python train.py --num_hidden_layers=13 --hidden_size=128 --num_attention_heads=4 --num_key_value_heads=1 --head_dim=32 --intermediate_size=128 --vocab_size=2048 --hidden_act="swiglu" --norm="rmsnorm" --norm_place="pre" --norm_eps=1e-05 --positions="rope" --rope_theta=10000.0 --rope_fraction=1.0 --qk_norm=false --attn_scale=0.177 --bias="none" --tie_word_embeddings=false --parallel_block=false --init="uniform" --init_std_qkv=0.0228 --init_std_o=0.00447 --init_std_up=0.0228 --init_std_down=0.00447 --init_mimetic=0.7 --optimizer="soap_variant" --learning_rate=0.00829 --beta1=0.95 --beta2=0.99 --weight_decay=0.085 --lr_head=0.00948 --max_grad_norm=0.5 --warmup_steps=200 --schedule="wsd" --decay_fraction=0.823 --decay_shape="linear" --final_lr_fraction=0.0 --batch_tokens=32768 --max_seq_len=512 --doc_mask=false --train_tokens=116000000 --max_steps=3541 --dataset="wikipedia_en"
Each number is 128 + 32 x the weight over the matrix's rms, rounded and kept within 0 to 255. Layers, rows and columns count from 0. Numbers have three digits each.

# down: layer 6 MLP down (transposed), 128x128, rms 0.219, rows 56-90, columns 0-127
# gate: layer 6 MLP gate, 128x128, rms 0.237, rows 57-91, columns 0-127
# up: layer 6 MLP up, 128x128, rms 0.237, rows 57-91, columns 0-127
down56:109167111123121152094126173181139157135160159087181110164114092058116160132142157045136039156115054137128098105081081108129189130121072176156114147093145118095104125145085118155141193189127178158123152106103108067157096139134132128060154123126111058141142172119099127086110143106187210157092145102061091079131131156117143173161148109100110083144156116138156143146141175037110167099161
gate57:145142078078133178090159160160133125164139139094093126101142109115084118136083165102135135101126111181083089088115160141186099180115149131092195094131130065099101112081159140102111144187181125124116098109195106171135115117119154140146119101116101144170149120159184124122144118119135106087087124108122134129114077132167162127095137103141134123091092092131161120126102099160159099145083
up57:156112158077151128117130078114136161146190108131102109219121144129100161125137100145139172137131084085101221114093132159177116137103124218075151140163127146079126135136147139158085169082130138156137175096111093118139148115120135113122111141124145116126161176150109143085100168122115067075135135165160106139158083151133136181124084076074117126116170140165156121132138064129123148115123
down57:090128107119138167148076149068194129105125111104113166097128089080096158144125113167120135128101111153121120149096105078178127144115128118056226135102173099059120151122157123092097196134095103139130162151114086139175143117143094144141117123124180140131123158148110088154137128139039074141143108093063137111153142140100135156177124155110114081111142108148151107205108127162120172191096
gate58:098159062185142150108148130172143075174124151148145079162091093172135161165146164133077123181117122163161078120140111114125093175122227088135155119076092179124089122148160110108096092162132137110100151131145156093123202049044135170138116159126109069167215130103124096104127134085153142111166137113109097130124114126135126070094106140157154145126110158165109121121080164163141088155053
up58:084127048136109110100149084134110179115172159131152132130116129145153159206121192097151091147074117110068118147149171179094137130093194122063132082123183144125123095152110173129108144129129137140185111159176144091074100111113086165099120121182128128122147157149109095105121142195112121116163140107108120139143086175119123078134069138124145095065137171164078127049143111137138119150164
down58:108135135109184103166173153092104125119090050145137217150153169085149113123086136164117074138203144149104157165052115129094119187104110129133088182197135100080159119093130107083125177135124152171132121131109121177143112166156132035142142073115145172147081144173093113107126127115131143168105091116120162082081169091123126101151104145116120160131136151104095111182146106141143148101151
gate59:086172139112132137105099104113089182096138107177151129137177121135095138150125117126120151117135163115138146146147145144164090129132080129189125116089120160110110105152091121114157129128179200173129098136151110122114054132078128112150179169090147128152131149075143150114096095064129132143098080114093134148079103082165086129147100154158110128149163082133111186132091114168101169115132
up59:152107136141126098140157105097151144089150085184134125147108122095052135108127104150167142088104109154096171104113113185138089187102138095138115160165188075109108174132160111107155143125187127192133128067114120139104149142135134134191117181082144099114113100119196078166133132132144110139112181125057144083167118148175142172112162105134163089111133074132123182069091140190122160154116
down59:132171204209116174080136085116097112124115149108132133142158071173097119075158135152126103157142171163158136084123130134174131107104110073116108096096115108096133125120126056137154155153134124083123180172110151173125148148093163092102063124139132102136068136089133099089098102137118123135121112088102097122130112169078124134109100111158115186152091104128103120153162057100151107120155
gate60:115134151115143120145111144118156208181127144158113106115167132148149124086088107092149151060113131164222101128179173095179100100188127160179152159075109160126064058108096142099146131157150131117157104151132101130176170100079131162092146151075148093112014192089136153115149083084181154132084162126170140183153159142105074090138145136139122128075114074161066117110073141099083115169147
up60:101113134085107119114121148082168180177096159140145124147154111127096074172117116136169146118168139089137085079133182110139123150114123069174087095117054140129149157059138092200109067096140109168138129129145078082058166135144146120184121106118112147122184167115147112140134071144154161121129139098114136172142082124144134125132145172131047188157149192119127145153180130104085096110113
down60:109137166109077186169114129080102125041108203167112106165136158125139143076024129101127113125149151151098129166147160141218141130105166115126076102133112105141127172147123076145126109046166152193107132066155086176121094109178141093075098137168144142124180179092104149131201169140167098099105080178101159123087111087137135134152083182125176128125099146144093080090162153140148104149143
gate61:137147128092129133171074157163145075105100145103166122156183087128131134144170168101194158139173095141082164103144063132133168099113090142043101124143068110159108182066088162131114055083112089179103183101087184078154107115116138168133150178128068101163199150134126142136120132117173126138092149167160054097137142079106110121144128146142138100122066112147125162178201142086130158156104
up61:054113144094145157061071166096116157081119113090131121114166079078089106122100191117168015101149113140139148149131146144168143127112128144112162116131144127146123141119115099145117175064085144160135121135106177136154147087066138115107148143124098095163149175126116151090151121091136145175140171166151037116105153116112069159149147128139118146138117076176079140079114082122166114119126
down61:131143153125138071105156067202104147129132121113146130149130125092170163114092110117096148087126124206091164091161101161197100057083113094116089125150169104169162141125155133104095120141099078107177105120102142113090127100088066107140167098083164150103090116151115098068097113135142169082113134165184112109098128100161118154138113143196104133122132176124091087148098140150085171131117
gate62:095066099134168133122123113153135144119110124148108121101133166093128118146107102156130060137102132149138160121159139127139149134139163158117146144120116163107094084154155059131175127116091168129099092172145097129147183102171178070096121121140128106124160101109139106121133144122134143147146101163102175116075088159155151111175197121164167207169095132162115148155120145134150135104123
up62:133132126131107133119150122051161135158146185157100099174164128139107117125135119057137124125143150112135074140120144120136138174166139111107111099140159078129127169130140189156127169098158097147133162137123132144120111142130128120102134183138106147114086163094111156089174136181101129181124108123115116148220122159069143157128081119067137080130158154036164125107135104076165133057131
down62:100102123081165153106070132097139156135161107092112094175095134113133165123159152127152155161148110123114156138135100122109065140135130173177142145138116185123155153166149134105142095153131179148149155105110092128140163118145161110149179099134141135137116126149112144133100201080162124140130117134203116040145167105172110134116085154140167074112143152104102125074106114115147139182146
gate63:123105073149121119104138118161192113167102102079154101092127131174113116171118107164137127154183163118103151064123171124131098139088120120150173120046142118184096111132118074120136175192132152105155121120152112178155119126137173150109098145123156086184143168126142152127185141103146117117139134077148116109156114117122185150104100185180118193069140137129132147200144076160112149124106
up63:148085079097143123154147142091125147170146140133145146075175148125136173138163131152120138152099144140163156095138106187138160141131187135163129178090112155074105126153069186106085120144122107090104123135111209070047128098086151133166080076078151146112148144070106180108128179165130121119087117093113125081131168112064102134120145116111122079167106153174118113121149159071100099192173
down63:086118155150158157175095103105186074142182107159066150090143071135108103102147154137114098146114120147086041138091100113098125113153142192145094127166162152151091192148121139126157117100168107087121132117115137126142184127122118086116132161150123113101165014123155123125102129140101161096080064111109153111123159119145151093072135147115122133137116123132162144064058144092063135121146
gate64:143123116077118157149114095115127110113103167166085163132172117157090175155117107131123146111133163068148128119155136087175184146094095136123104139111063147158166045180105113169084171122153114049123138084121107102192087131117117107129128104106105118092121112152076167119133128095146131140131077117171176156130098056124129151175183167105148139137081120181157175168101071164127119089096
up64:135116130166168153174122167139124073114115106142134076142143111136141143102121095123147120112194056103139136138105156115131168087068161163097102111114136123105121085113139110161145149179133147115077179094093108136204112132123114180118071152115162117139135144088106131149124118114143203132087145169143122151153178079184135120149104174111134059159098100152151155105125112119140113121121
down64:110165070124153160133133144112133136115127116107124120165145142108128172157134084158119157093166167105179189116211151154164126102099147115051086127077034166119124098155239137094147127158176181143187093122130108092134149073118140107185141154140159093132102152116157159115095122126166135157147105111140097176086103140169113127079142115145118109057133122111112138094186153103144092132125
gate65:157149132129059114116132119101069164189161080146078109148111110142137128126135142130107126087124115123111144070128154095138113094113160119135132147118149158125127126126127138116134162172149122059158086136155171069173103044128167165143129158116149153132142113105165095141150151104155162086160161121124126113124101117147075122109125130108135147126184115134178102081151106162109193124107
up65:151214089078120179166118148121068197128162071109086137137121138120147180147104121178097135141132146125120138134101136125151121151133127114146143149103093134133098156096128106157141146117073114080146094067156136091121152097132146138131181107135128113164165092137146161113123148145142134091220116122087136108136178124151119093139181123106103115102117173063228140158152201139148164111110
down65:112105117108131122150102145157161194150187095136132215149096088124143091125128104167146208111170127130137067201148131126163114084112100216093087171167129134139079139144102134141141130127111137116141134110185130116103095091160108119121146157164178120135068124108159119077108169075142145153173126131088106090134058113123120114093144206160074127102112155121232073135166064131125111172127
gate66:081131148160133153158101191184159115070170153143144135132157075116079068123140108107135087093132143105078127141124187126103174068166126090117119183126154047117127147084155099108135096102148064073112128122104128055133094136141177093180138164125182134123091137157086144098089171095141092084133088078123082117135134128073100068118156127128109152153114143103151135114135100104182191061170
up66:130107155107146161180132136119072094033092133061169122137174061155102123166132147114131079139095182118103132209133099104085128051189140140119176146121203173085089194104153180112142095154051159092123108131123139099130120150135149133117117088201139117170068109109104149122114126137128075116149134122136063135116133122152106148129160116137115184105160161170133133081167114141140129110138
down66:197101138112127167075096146143112095134130126143165159154182124163086122193123112176125077151164175177102140141107149163166126114125104093141143121129143098137110102123129132137166088128069128117137108150119149106097144119166126101141045044098149099117115127052119150158087156133127111249191161088143096213139083147070093110101111139107123162122144110090155103077090115207123145157143
gate67:129128111095153126107120093126109183088154122181149113104149128148079113116118133118128107147151144112138110123112144119121076125059157166151125106147110081169113159134137170129132069136124132152120134130136115110118069093150136144164115105145152138165092080113143137101131128116153115130110146146135176115147136240110135187128144147128114170091041136148181170145116130100117090174116
up67:136100113093130167166104117083192095111142138098098107134103131153107144135106152107132141103144172116175097092143150150141090140157125141088144108120161130109181123141130116149143140106148129129121153120089128168157176144109151128122204117120097142121166188166043126154069137172102133177118081072102093131116136093109137086072153195130096048155155171135065106117096091161126168096156
down67:135148134162101142146162079069144131146092140095132087106148175117145173095138140117185123166122115115089096131129111099123099138114113054177138150132119173161099112138096131169091094148164100124177199132114183108116084164188150164055165152130112114116134131127178151186112134178075134110097123135111120128152147132129130099120198136101105132141085137137063095151156072162063156165118
gate68:120082172119155163121100143178111150197119144158079153083167137150052145119109094072107088129112113159154116082153109123139185135111076129165108137153177099116164110151142135169110109160133146067178163090109050119138146147127149091060105155103112176134123108119061143119167115080090104126104100127190102070109055191180127152130129170100108162142118120147069143113162114144092101162173
up68:121114183116112130026084121113142151169106131121131113111152115134054123146150145063111115104132154144105093128134133152109083209120112117110190154144127103117089080151114093130120122116090056142140160106150126161120068116134168151092115129136093136107177128114125156090123126105107167176067141176174134108113123169098077201186145185119050128140095078074124157086157152112090150167123
down68:127140083111118139042136104143091149128096102091116122101166098170065131128055087019105130125146116164155147096148150210148112125135108098097159111122064132124158078113131132126079072192185108177124155153107163148152197137086081074122175099099074129127101137113171157091178125121113126137116133172143131095089118136138131071124120120175114133128144124154063181094113167104126191123132
gate69:204130122150162171147158117151153099100077132069147122178144100052130161076114124135115131109155143158037106124198147144128106107089144076089146085114144130170050094129150133171144123108097132138185115092129100102086133142131150118157102208175152197101162119068169081115124114143115109164155162102139124151129135118090105119068109137166117094177199130148162103131118141112127127093087
up69:157122127157153121221089095124111128125116127098152067119105057117137114128174178136165132122126158116116115149120111131081080094074121127122081186101174142143063060055074111147108195142130170116111156171084158107132140151132144127191143124175165132115120106108151142118041154099087141084136153063139106140095120118137125133106150142136155112142152120110120154096095148178093128111117
down69:170145137067106158157110182160150168136109157163087125144165150135105152136181136193097150129146108154126162089170076174154158120155100125119127170153083081181114147118127149133129114137109189125135125150151135110124142116093114099101146117118090122086085182089154163151164143180121102133083144119123107086149090159126127191069114100105171098102113177128071085096147156138116118141154
gate70:142102180122151110099102097142144141123171102123176109082126104099077117077119178104070147165132087084100103105089101194118124149101083165120094092160112108139114090141129200116129145161162103137131137075160188138173074104139127169117145137095173090156151210156100119163124110100136173120079211141190100153154130105133123081130119169185095079152128154103179134130141079112109153112093
up70:119100197105121059137084104131074118171192107122096194086053084159126140103148173103187128130136160132116123136085076183131173137125136133153082176103123116111082122167103156084137126085172071199161070090130090137178107139122094197115137138137143186078108117125132112134096113140164077127117123092125113151160147119196118135135168137151143070146142123121109102132081146135093161165119
down70:172077120079123093191088095110117135129093132135102107160090140127153122128180127101157186157149133146087150142078115120137115121126135077112145174061072097144073159120108124073118158105168217147145152110150067161113148160136139156102123103146120135090183086108099179169101120134133101094096085224141162148111173136071173148178201150155182141115097150123144129147168121122197080212165
gate71:102145136156115089114107124073140120169096193094154173221130178103120144111113105122119120170098142134177145188138080131078120108172142096128124150082104084143139096172089145109108160148144170102063103123164129070095106149134142149101153145123121124103079101113143133070120115114101055153170074095159100131154085124079142125189129121168128172130132178197156122168132154072129095160113
up71:123097127190086089111123123172166127111102148120147188115151132143176147097045145117107166155076083160170119173088066090095115207138200111128090134101172159186109124159128140158141153119122108120098070093138137111119171106127111121120181118131134111058086141147199155078136019159126133112183105116125186137095145106132164140166121095169153123160163131122116168149119125096203173182105
down71:105100160100125121116079103187138139119157185080147170125157075052138178110175081189126165117154143097164149126144093076133137104150144092123094075086110107188103152157133113149084141052093178145052124122129143122114116100159157150060168135096140128097078098145112122155149147159075115155120122113100134117120086055112194132102160041080176089133124117131141104148166108144162119101166
gate72:135140178157091129114102149211050117121094142157099154111159061152147136153184123136092073148120206134157141106154159093098115086115115150124088125081123150130101125072131144106107165108150080112129115162081095067172069178182123089084145122129115160154136150089107145102073110096178112144129093128095143168109105081066107131159102175165135171138121100118109171137122057145138165144111
up72:108152121072156148165138126132163160136105184195099109179125151100126113088146082174101109185094136143047146068190161145111137120125113131105161124192155182157114087151152157091116131189105131103156111091125129100153126107178195106087115119158107057142122131091158110210084088073145119085173071030125126093161150120118162122122148140126122198147167159161104177139123084090134077185115
down72:076126076130129134067099090108107212062186162160128137090158150170096070121116210203093053094087122149100127118163134072168104121134115153153113110119133119132154122134099060102102091139189081178108102117131138128077095179084239165116106085150067152121135122130133156130163140212118115117131123103148130138158141142182117148113099149075130105123146118136090122126187103107088053141114
gate73:120130125077061100124127201135130165182131126166050125170176165139135157154125138117097113098083158138111140149148137123207094157111146120087151088160141122158132144159141142113132114133135109083111112123154093120089078197139157123164111135101164145122104113148122083109115153157102126157145094121129132169154073091127120120177124189157136153141132140161094113136124151119117133180186
up73:141125121153096125062152199127165160127142118157131105145194113132162142153126137120096145095051166151131133157127149095137094103117113096132145106194151124141148153112138161111126114133147137093158162135123082122130146111117115137144117074130175159135129171116100130138105164143091128146106184180106116145181109174100139103119134191191146128113125146134089111094113114120141127147114
down73:140165118153160091154138118146183138128090126144144112138131104080147106113121163102191121136173129120082139091116116165169112119140164138146174147122140158078100155193147202114153164127127143109127115149100117161102087043046075090120146101144155161161143176162127141152116133132092129119080148125127116145135146184134142171161206084067103176169104147114142094071113154117156150167133
gate74:123086096178135152166112074156174173162131058147136169096138148165149160130095145064116179137148140145106117151149068118087128137097156118153125143186174100135150135170088132116104102070137087168110080103149151113062082208161123108166110083109124187173027179128117166126099090097170157143111093160118174146158123114196094169165113147134115092137116159159096132136085052144111090100205
up74:129141177152099132134098192071195080147096148162075078147177135162088112116110158105110076132146094097096136130158162073142096124103087165110109073161156146084133169122144090115116185143120129096080106191122117106132161102129154086153097150094117091148168116143183122144126125128090184120086103103116078085077101116090098180092118128118105131081106144136143123127107105119056171177124
down74:096085121176129137148156122146113142129134079121121133123112108162162047172112097101172199128099136169106187129159074124083094152131125139115124127141081150145088123086098067092146135068150127145125049106193143076097138138122127160061104103159119096122107068154106139127098098088133137126175179152140125103163113085138188105140153122157075155124186131110058097084164164095081083118124
gate75:074115064078123173101144132107095174130131177148127068106162180116150097156101117138127099115142105101107083115078105135103148074134130058043163178094075158152137147104165111138197163135106139169096122118067131111091104085193119150090155152166147136103144134160157091124147141085154110095148095139122061195060141063122140180097141146188154131114126069127131061129089094082189137179129
up75:109181058076092174091168100132080125199108129131135117144128110156129147101152155117140146113150134151159100146117178169130150073148113076092132170052112163099056141110116168072146107160112160105085116126134138124133064102185118138094143193131114104068099055093166010120123160112132109054113095161111105152100171164116164154120074093164196067117136074168164109113123167079144063142121
down75:074150118146150134101131083153097168122135174163104143100117086191096119143189127164064132093128130222117167092141095131132133143133110177153109102184062117194161184114146164172165108146081087125140068136121123120060098096102129121068129156102125140146072195111169127027149183159143146139124162107195190130134129207179106125129086123174129137092123095074147068155182151125102055049132
gate76:127140157076150102101144168174172187141150105116159135124150116109138143171128130089147141123084076184080099162121104151099120187123140179125179167137138140160145172142166150161103143095128122185234101133083140141087073079143100137107130132121129138113132106155157131110139129123139084109060157130061242083142129114138154101151134064164120130098118077171120106116175165095098152171163
up76:162100133118135109135186125124129112106159164122119132129162101069190085124084143110159104113128169108133080199131072135082119099092133133155117145124129121144125124159177139081097103101181101115152107064091046147073075077126125072129133139105132154163128124091119128140174161188136150174125139106145087104111124160060085086160122129137124097151088131203144154102156122146105115106156
down76:107124085127141119174163150190156175115109177142144130121131132162118151117180163140110124086112158110143149081108098133085145046121153084156070143146113111204102179138103104147124179146172164139099157147086169136119162119173156137172092138154168143131173196147132170134105145112111092188118124134068179161094077116152081094132146154178135206099194133107114197133108136156116118148137
gate77:143138146103097088146149106182171073172151136146088157152166096076149119132097151127122155150143146127127123060099073106124195151121170106189162146167141175136098067121110102140121114128108103139164110089132111070192113129149128098122098157025099136170180148107136088096130084139142154104113123153135153136126073069094145139080081111101134091109072115121113083135129110133149193141138
up77:122034162114189151106129106135145049141119133148155108147165149143166086166117103119168120199139095165148123136127181156129153126130109092131122223182104115181177136127128090129158177150162136147117067116195063113170140142082129172125096124080123121176121115148131104086166139192116104092156097186145135145127134145146143148068132093151111130099135208116153161138117113050167168109118
down77:160061087186173117111104116129129118168141107154105146116140083125108080140150137081157139121158129154171105117130127135093157130117137093136127102121123150117180125148085158147076143143098096099152146151186115174167106116087057144078082130122163116189179223097131084138087121103107173163198136190086144160134095134049087131136160131115162147110110162119102089151120126171145122122056
gate78:137075158099131189160111088085112148178162081186164070067142128087090193168091094127145111187118161147156106170110158152212142117141140102121136115137139182188182128083120158157133073126180138104106079153082117124064153109098078117140175063124190107130094131150131112148096196160106131106093158118159136139146056089130195163115113135111067170109147147139114115171108126213125093135125
up78:146238151143135105150098106100222181078137107124119082154121090169157073114114112129127144132104064158150097136128150132126096123170121136151081101149113169099166174124140134204141186112054118121111096207181180079156148146136080082166098128111153138107061086143035052123167126062109137158161126094099087147105132125153171116233128083141105061097149104166106068140158199125100135115150
down78:091114087142118158144095116176101116136139093085134172098149153153142090142129082136139117039139137125164127066148124100171178125130150107159180114155196115111193068096168140151139080086112111089130124117154206132197084067149054081140167189121111199116102155141166177192102097083125086084208176161191119139156180090104049074124111143143109122112184196196100122138099125111126149115108
gate79:127142185122167119064221140147059118134131136166168086133109150141113132153159103189118128140103177151129077181147101172104106102160116094013136162122148172118151112136081100122120107094103150098125100104176214129083101106144197183120131116119136132072135140149169117126148117153096115126084082119151099111046097124096179157113089129117062163144161201193132074052104100087110103057162
up79:131062106106085127163125224121063117111148142121115100126107110090082149170164114083111151148092157091162132104091153111132163106163142094094120098141038123116118209087089064098106216089119186102156088133135131127111180100105165080133138102122111172087132138139130117071107063123170119106153088153089167095134096149099124157105157054149091106132134177117169180127158161161075163095081
down79:150072076101119142152091124136187046148092068112168162155123158086143106097175117138157161146137114088083139176082182147155138119087097158138099190145149123121084115065070091127104182116111139155146130131138068151167125108112148073121152119181110098145098112090109108208102129155123131129028126166067159111169092096103139120158138124111147141116090166132091079116182157115142133174104
gate80:148146144100129094120187146096143159142106166079109106138087112139074125059055164147091106146132134119178156139099167174179096106137115170212122089137112087114183126153086187109123139149128201059084128099152130079101067059138166129151125115165171172139117134077124184153079203154177103122090106131106112167172151088133118130054185185092142107136134098078131109120138153149177069164164
up80:111081136154110091103110099068127089124149147105069163140193106137171169091112152135103140101143145125146137204139150123162113156038086099132154108126128181167184087083080052116129175123081139064136143097118198111118124108134121089084106132150132122105146133126091103106145104127156150178056115149152108149082127128112186121193101125158113127152048074168160204140149146087144070080141
down80:152156095185122119127115123125135122128129101121067201127170125129134211103154187136141110066196130104076161079044137134103152115159144156151101157155120135155126170186128203063111146161150132126072146145181119140096155111075190158116135090066087108110170075133111155151165123155080122147165108149084088174083119133131156148166115131102124189079139150189091164133129121139125152109153
gate81:190132142132186152105075169117096159141131166126126138107093140088140167113123141133136092127103144137116139103144142149073100138128213084193108211133136169130095143089134144117107128107105159136150189173140187125148097072146190143166160152126088154146114106190123116162131179139143165124130126097135172070134180115204138090132054136111149146131154140162188142191104073120113124121073
up81:081149118048143141135099128159121072127100168092132143115104110152152151145161145119130142110057111163163159144129108155144179134101120100157106150099051089105110135116114160132126213059136093146145126108136135105168138077137130110154166101095130137078085165097147131154115149154137175170156152158159131096133219102184117134164123116173137096195111183139149180153119072125063087145134
down81:185187124132113151161083134138159168074036125156159091137160137123112148219109103107134215104120099148109059150176076154126100185192145145183158143146084217155115151154149127120151133140136162099150096154131117081098072161137129122153140165108128113134165119082108171127090098124134095081134129143094133140145160131144124151131111141102138138147116086093114131140126125133072101215131
gate82:146142136190146117166139141131065164075143119095128126156077136119120143085020128102146139108172129153153163068086124151120149074127158173169075105130120133099106136105124167145195142163147134075146174090082079167117159176087141133115081115165146106130092179149128100137161101090114139094087109168129083156134122077146102077187200103092180076136106118084116141116114142180091089119171
up82:106165130126132071177121130126195151163175149132149123090090120178159075168097121102128132159153161083161130141143171172087123082201060068193111124096171057156101143128147124080172118171086124076099109202129087156081133067122072086087096115122132113080116095170050082124119140148119053166102079109159137152159165137108170158088186123161158119105138165175136104126147158104116171116124
down82:111135078150086155140077189118118139142061066175130152143060155086131074150124125071090094172090126116141181125120151125136133136122133105086132136129146162146114120143104143182057150176163145150127142138100123147109169138102168137145160131028144150149159100159145186076101177150166118100159174103210071151120100191108094116113160083079137076112110064146115160150135141190125185108141
gate83:098098177175090178095100079141200097061089107131091153120139132085119118144074152132140053112149169140142183137143121127063118142176107172170100124115186081168133138109131134074134155147111126140150143108067151103153094133116191135143082179133058089144193150088157178115095111120122145120138132128143124161123106135147126127154137172151124110176125118117128186106237081031088136129141
up83:133125106118131167168136111117099153135140070097141139118130154141119085186067118097128133132127072075102100106078094067136119188148179083146174128112120067181109067205162095134180083141083146134157148097125163133126123103116090151105150158121143074224125119138133109214169082167129113093139205080138109158083153117154157108151125078151121130072097166115150117073089097143135098078096
down83:119161182125131160123155124190145095208165174122150126167147143131161132114124121102162141134122164191134109118104060138147101134151119142161170087188150125116116113140137097144068156120118103109138122113150071132104090100145073151082065118153096154135096161105118155041134095099166132168102114107149145131123076138080101082180185143139116131130114165155131140147101071073127057082036
gate84:091198110091131141130116131121171154097167091152127095096223122110117112138151186098090092068155196076091079113120123158142076086141162088117137124107096165146154171139082067182102077109140091176151164129095155095077170077133062113115116154143069097154135191088068165125107104118130109151092130161110158122127126131122119102125068084149105087116110083141121110135116181141055101141116
up84:097120099118129079120106147119173156073118104194143125144086145199091122121121110126179106101105114120094103150140230114139163111138128133098194144123111143168098135140109150110060122128121085110128057122145094078144160143127154125154141095108049144077166119094112139186065120134074112143145182146152179150123116122150187116125123134149085143087138118147108112100134112110139065108166
down84:105105130160233126173149125147125076146155119171132141142147151126116160092179149091122188121163134047074094161143113104119078156104116171110108144097062093115127095144138152112170147108109095075120150074189126186096146090055148154159174171111158136114120092151145141128095168162145081166140146155175095124158146158134141161096098064116139113137128122114117174084103129135159105135177
gate85:099131149189051111152182131085116130150100113098140091168122162186098171121111177100123042109098114133144088096146150068100093106145178128109100093100055103116132117194107140175131156111092159123154173121090182139113134131113181131161146124140088134147089150180149153145084105111122098119130176132183093172117130145149139184177180070106093181125118128211053095139127091118147100079185
up85:144136149129148109110098107169145152074121169121109126150152151084118143133080058148091162093158095135083144108080095133134091074123137131123131190093133127110137061132113116159115162131125088137109121132142131121106110012126140158079086103057128085121110141107161173232157115098088154151108115205130075159150175091137200085140172173150142110065187155188152131149112091147080160092188
down85:118071157143087093117106194167131100130153107111133186138115103088092125191180151162184173151163170079130131083121161102181129142100127114120140075120117153088181127170112150168114092107147211060177124107116064082141132128163120110170088165153096185150112125130125078093069144163117140087124089142128183152149139134129138135150104124173065146134072135145048069094099096090097108106164
gate86:161104127103170128106162159166102126166132080121147136122156196149090127156077125088149129156203146141082191096125090133187168144167095141135204119156141170124107054146187128092132101143119159165157143146110075147093077090166069136080182130159151116170116149129124169104134152141208163111132125094095135114101141111144112166106104063173155115083047148182110128137065131118075112128106
up86:114107103086103201156145158068114177125125113110111117160171079132073103224188106103103093149137166127074142066145128127136150196080098142098172100096088124132120137177123127160087149135119176119088117140139149133110091111176148127148145118143165184143088148113185132093112216212177173123157144110125121047104118130147079251126131153152083133142096140134137139163189138134162081121072
down86:173172087060112117118063160160132078123144059110180160150146200134121145094132161149150125124166148131080191118158133072103096122172121083141145102151128235128063085135173130127139149096198121183080131118098153102130134165105128136112114191130084126045144123136150118117158126085076135089111134074134065155136130132147140115093092139132153117136118121112120185095138148093108113121183
gate87:066122152103108142108131122113095052127114104134165087162146124078090136103108116124140065119115136119119118163106113132183146064103036187099099152164190085165152090081128144169144144058093115123182109105116130145116158090091190118125130124071184125083152189126122126109125165137099084158111143155184190098131122080068109128066143140174120211135174144129100163091118032162139158066153
up87:151098054115156120117124162183082080100103094121111166138122108150108102128128172078069091105173149066145143106135102135103131140154086174122201114161146084160143120163107149109183180162134099123145104081098114071069081097124099152147186094154114206131177127075185162141222137125137041115139089123116087153131172142147119129098124182130141123159137200166051098160162092122130130136146
down87:167074088133061125098186115122123111122127093180129087194137139126121116069108120129144120157125142149056139083134110131161115106166118124156123111115186078122094092177147139098126127096133201167152110108169111149120157131107101049070114116097167157127103160199154165162144188135148136192035136126114089079073165144126167160107175139128087114123079082200123155106148192109149178093133
gate88:159137088044120146148099126128116110105090173080111115156087100072087110159086135151053136110129204145082147123136128134089067141127111155130075185187087139131112100107190104126123104188117111094093128145108165090146120162155131065140137134141097163110086116075133074108135144153116157110109152122132104102103173156128162120160132138110141125129104155111099104164134178114098168103120
up88:167127127177119139165148108117133121113101138160146137141124153163120175158105122144141129128114114083132058151158109090113124151085097093116131137127064164113163121086120177137149075109162105076131177133135197096098113118112135138142142127143148130174142138176121174139124087144239125140096123165089125120143118099117160139099106197159134078118132124060106133181163161067133118155152
down88:155109158143185170132118163169200184169135148114115165150157132104172146124139122154134097106156082183139135159126183113110117092195134073119117162095147124173132099146164060167152161146159098146080134130088122149105163061171111146159132139106155113104133125161095182141139107102211138108148129173162114159135119160214125147090142164100124109139119129171108130158175095105124055181154
gate89:189140131145114134094195152121133143128122172075132143144122136120145152111168129101171152117130115162129095113112105134098105109141099078162123125116143072191134115127177128150135099106100092115119124098123130145134117129129052146068179088151106170179144110080066133077145139095186122128128153089057177169126106129109176107151153142057179149070122134163136137130122091113128116081138
up89:129080172151101149125134117132136086105178154165066111118094117127142056115128128189096128178150127086151154139109120120174105088154130154135181089139106142098131119100160125143146098124103092117116173159106154142131159161182130101144136093085134108114169079126220137118141168137048083122127101147154105128114075137095073151159083119174103129164143094185150152112141139092107097099119
down89:110191146106178134147089140129102096159097106105126115098141110115111132103192155140125081136166084129122122091156122115113097169154077122089112056081038120154097151127138143106145105102105160078146135103109153051085125135088096169154091142165102072126118123122077135124124160163165129149073153099094190127133122127208164185114164147142188109106107152072103120089137149134132158118144
gate90:174117105140105188202170185160140087117083124100079170162108145114106156157151143188104143167061082135143140140100106185168185135123102132171143115101172173126069127136109102123132087140124142142170124104131122090153111148125119119127061189144114163138160103060173159071079197128099135057133064160115133161152114100115145159119125131140160091138126134150122138120118178159130152120136
up90:138111138134158111092133108157172126172129127094164139133137175143116124115167136126105084062093136100089160085106115091115080123135112180107118119097146213130182100102138100131066126111153141075125156130167171187110129104128033166077119149133155125155162148170071173171138112163143120129195133122159130043114137126156123118186069158185079102090166112146135078114159164097128130126075
down90:123167156137125143183160143158158105158127150107112129135071136150155142131114199132125118096143160147108176137122117123124171128115137124093148096158140162120139079090188110125113100119168095108171144131130160083091165110167167168126071177165144139182151100102079127074059172090079120169124095108166169132115117076107202105138099050157123144121174092149166087119129143135117111139086
gate91:189117054142143155155139093165085093152169194138133077154077117095094119136085172141105126162120073136160105151127113164107155133147168193142118158139169145123112125145141106054094157213129103138135157164113088077162116136101147132173081101106067138110099120097112125088044143074114162209161091080134148123135087121167133198168134127145146124089130150093123135174089151141164098071142
up91:133125139192112122125147136127177150090124101120059157136152126138183142084150171116119108142140091172092145139060124141119151131091144165135118134096118151153105118063123161164153039079077076176127139109160118193103098138145076131098141105085121088148155151179119074127106147116144141171116142127096166176127123174160144080105075128113123075129092093182087183138155109112132140156126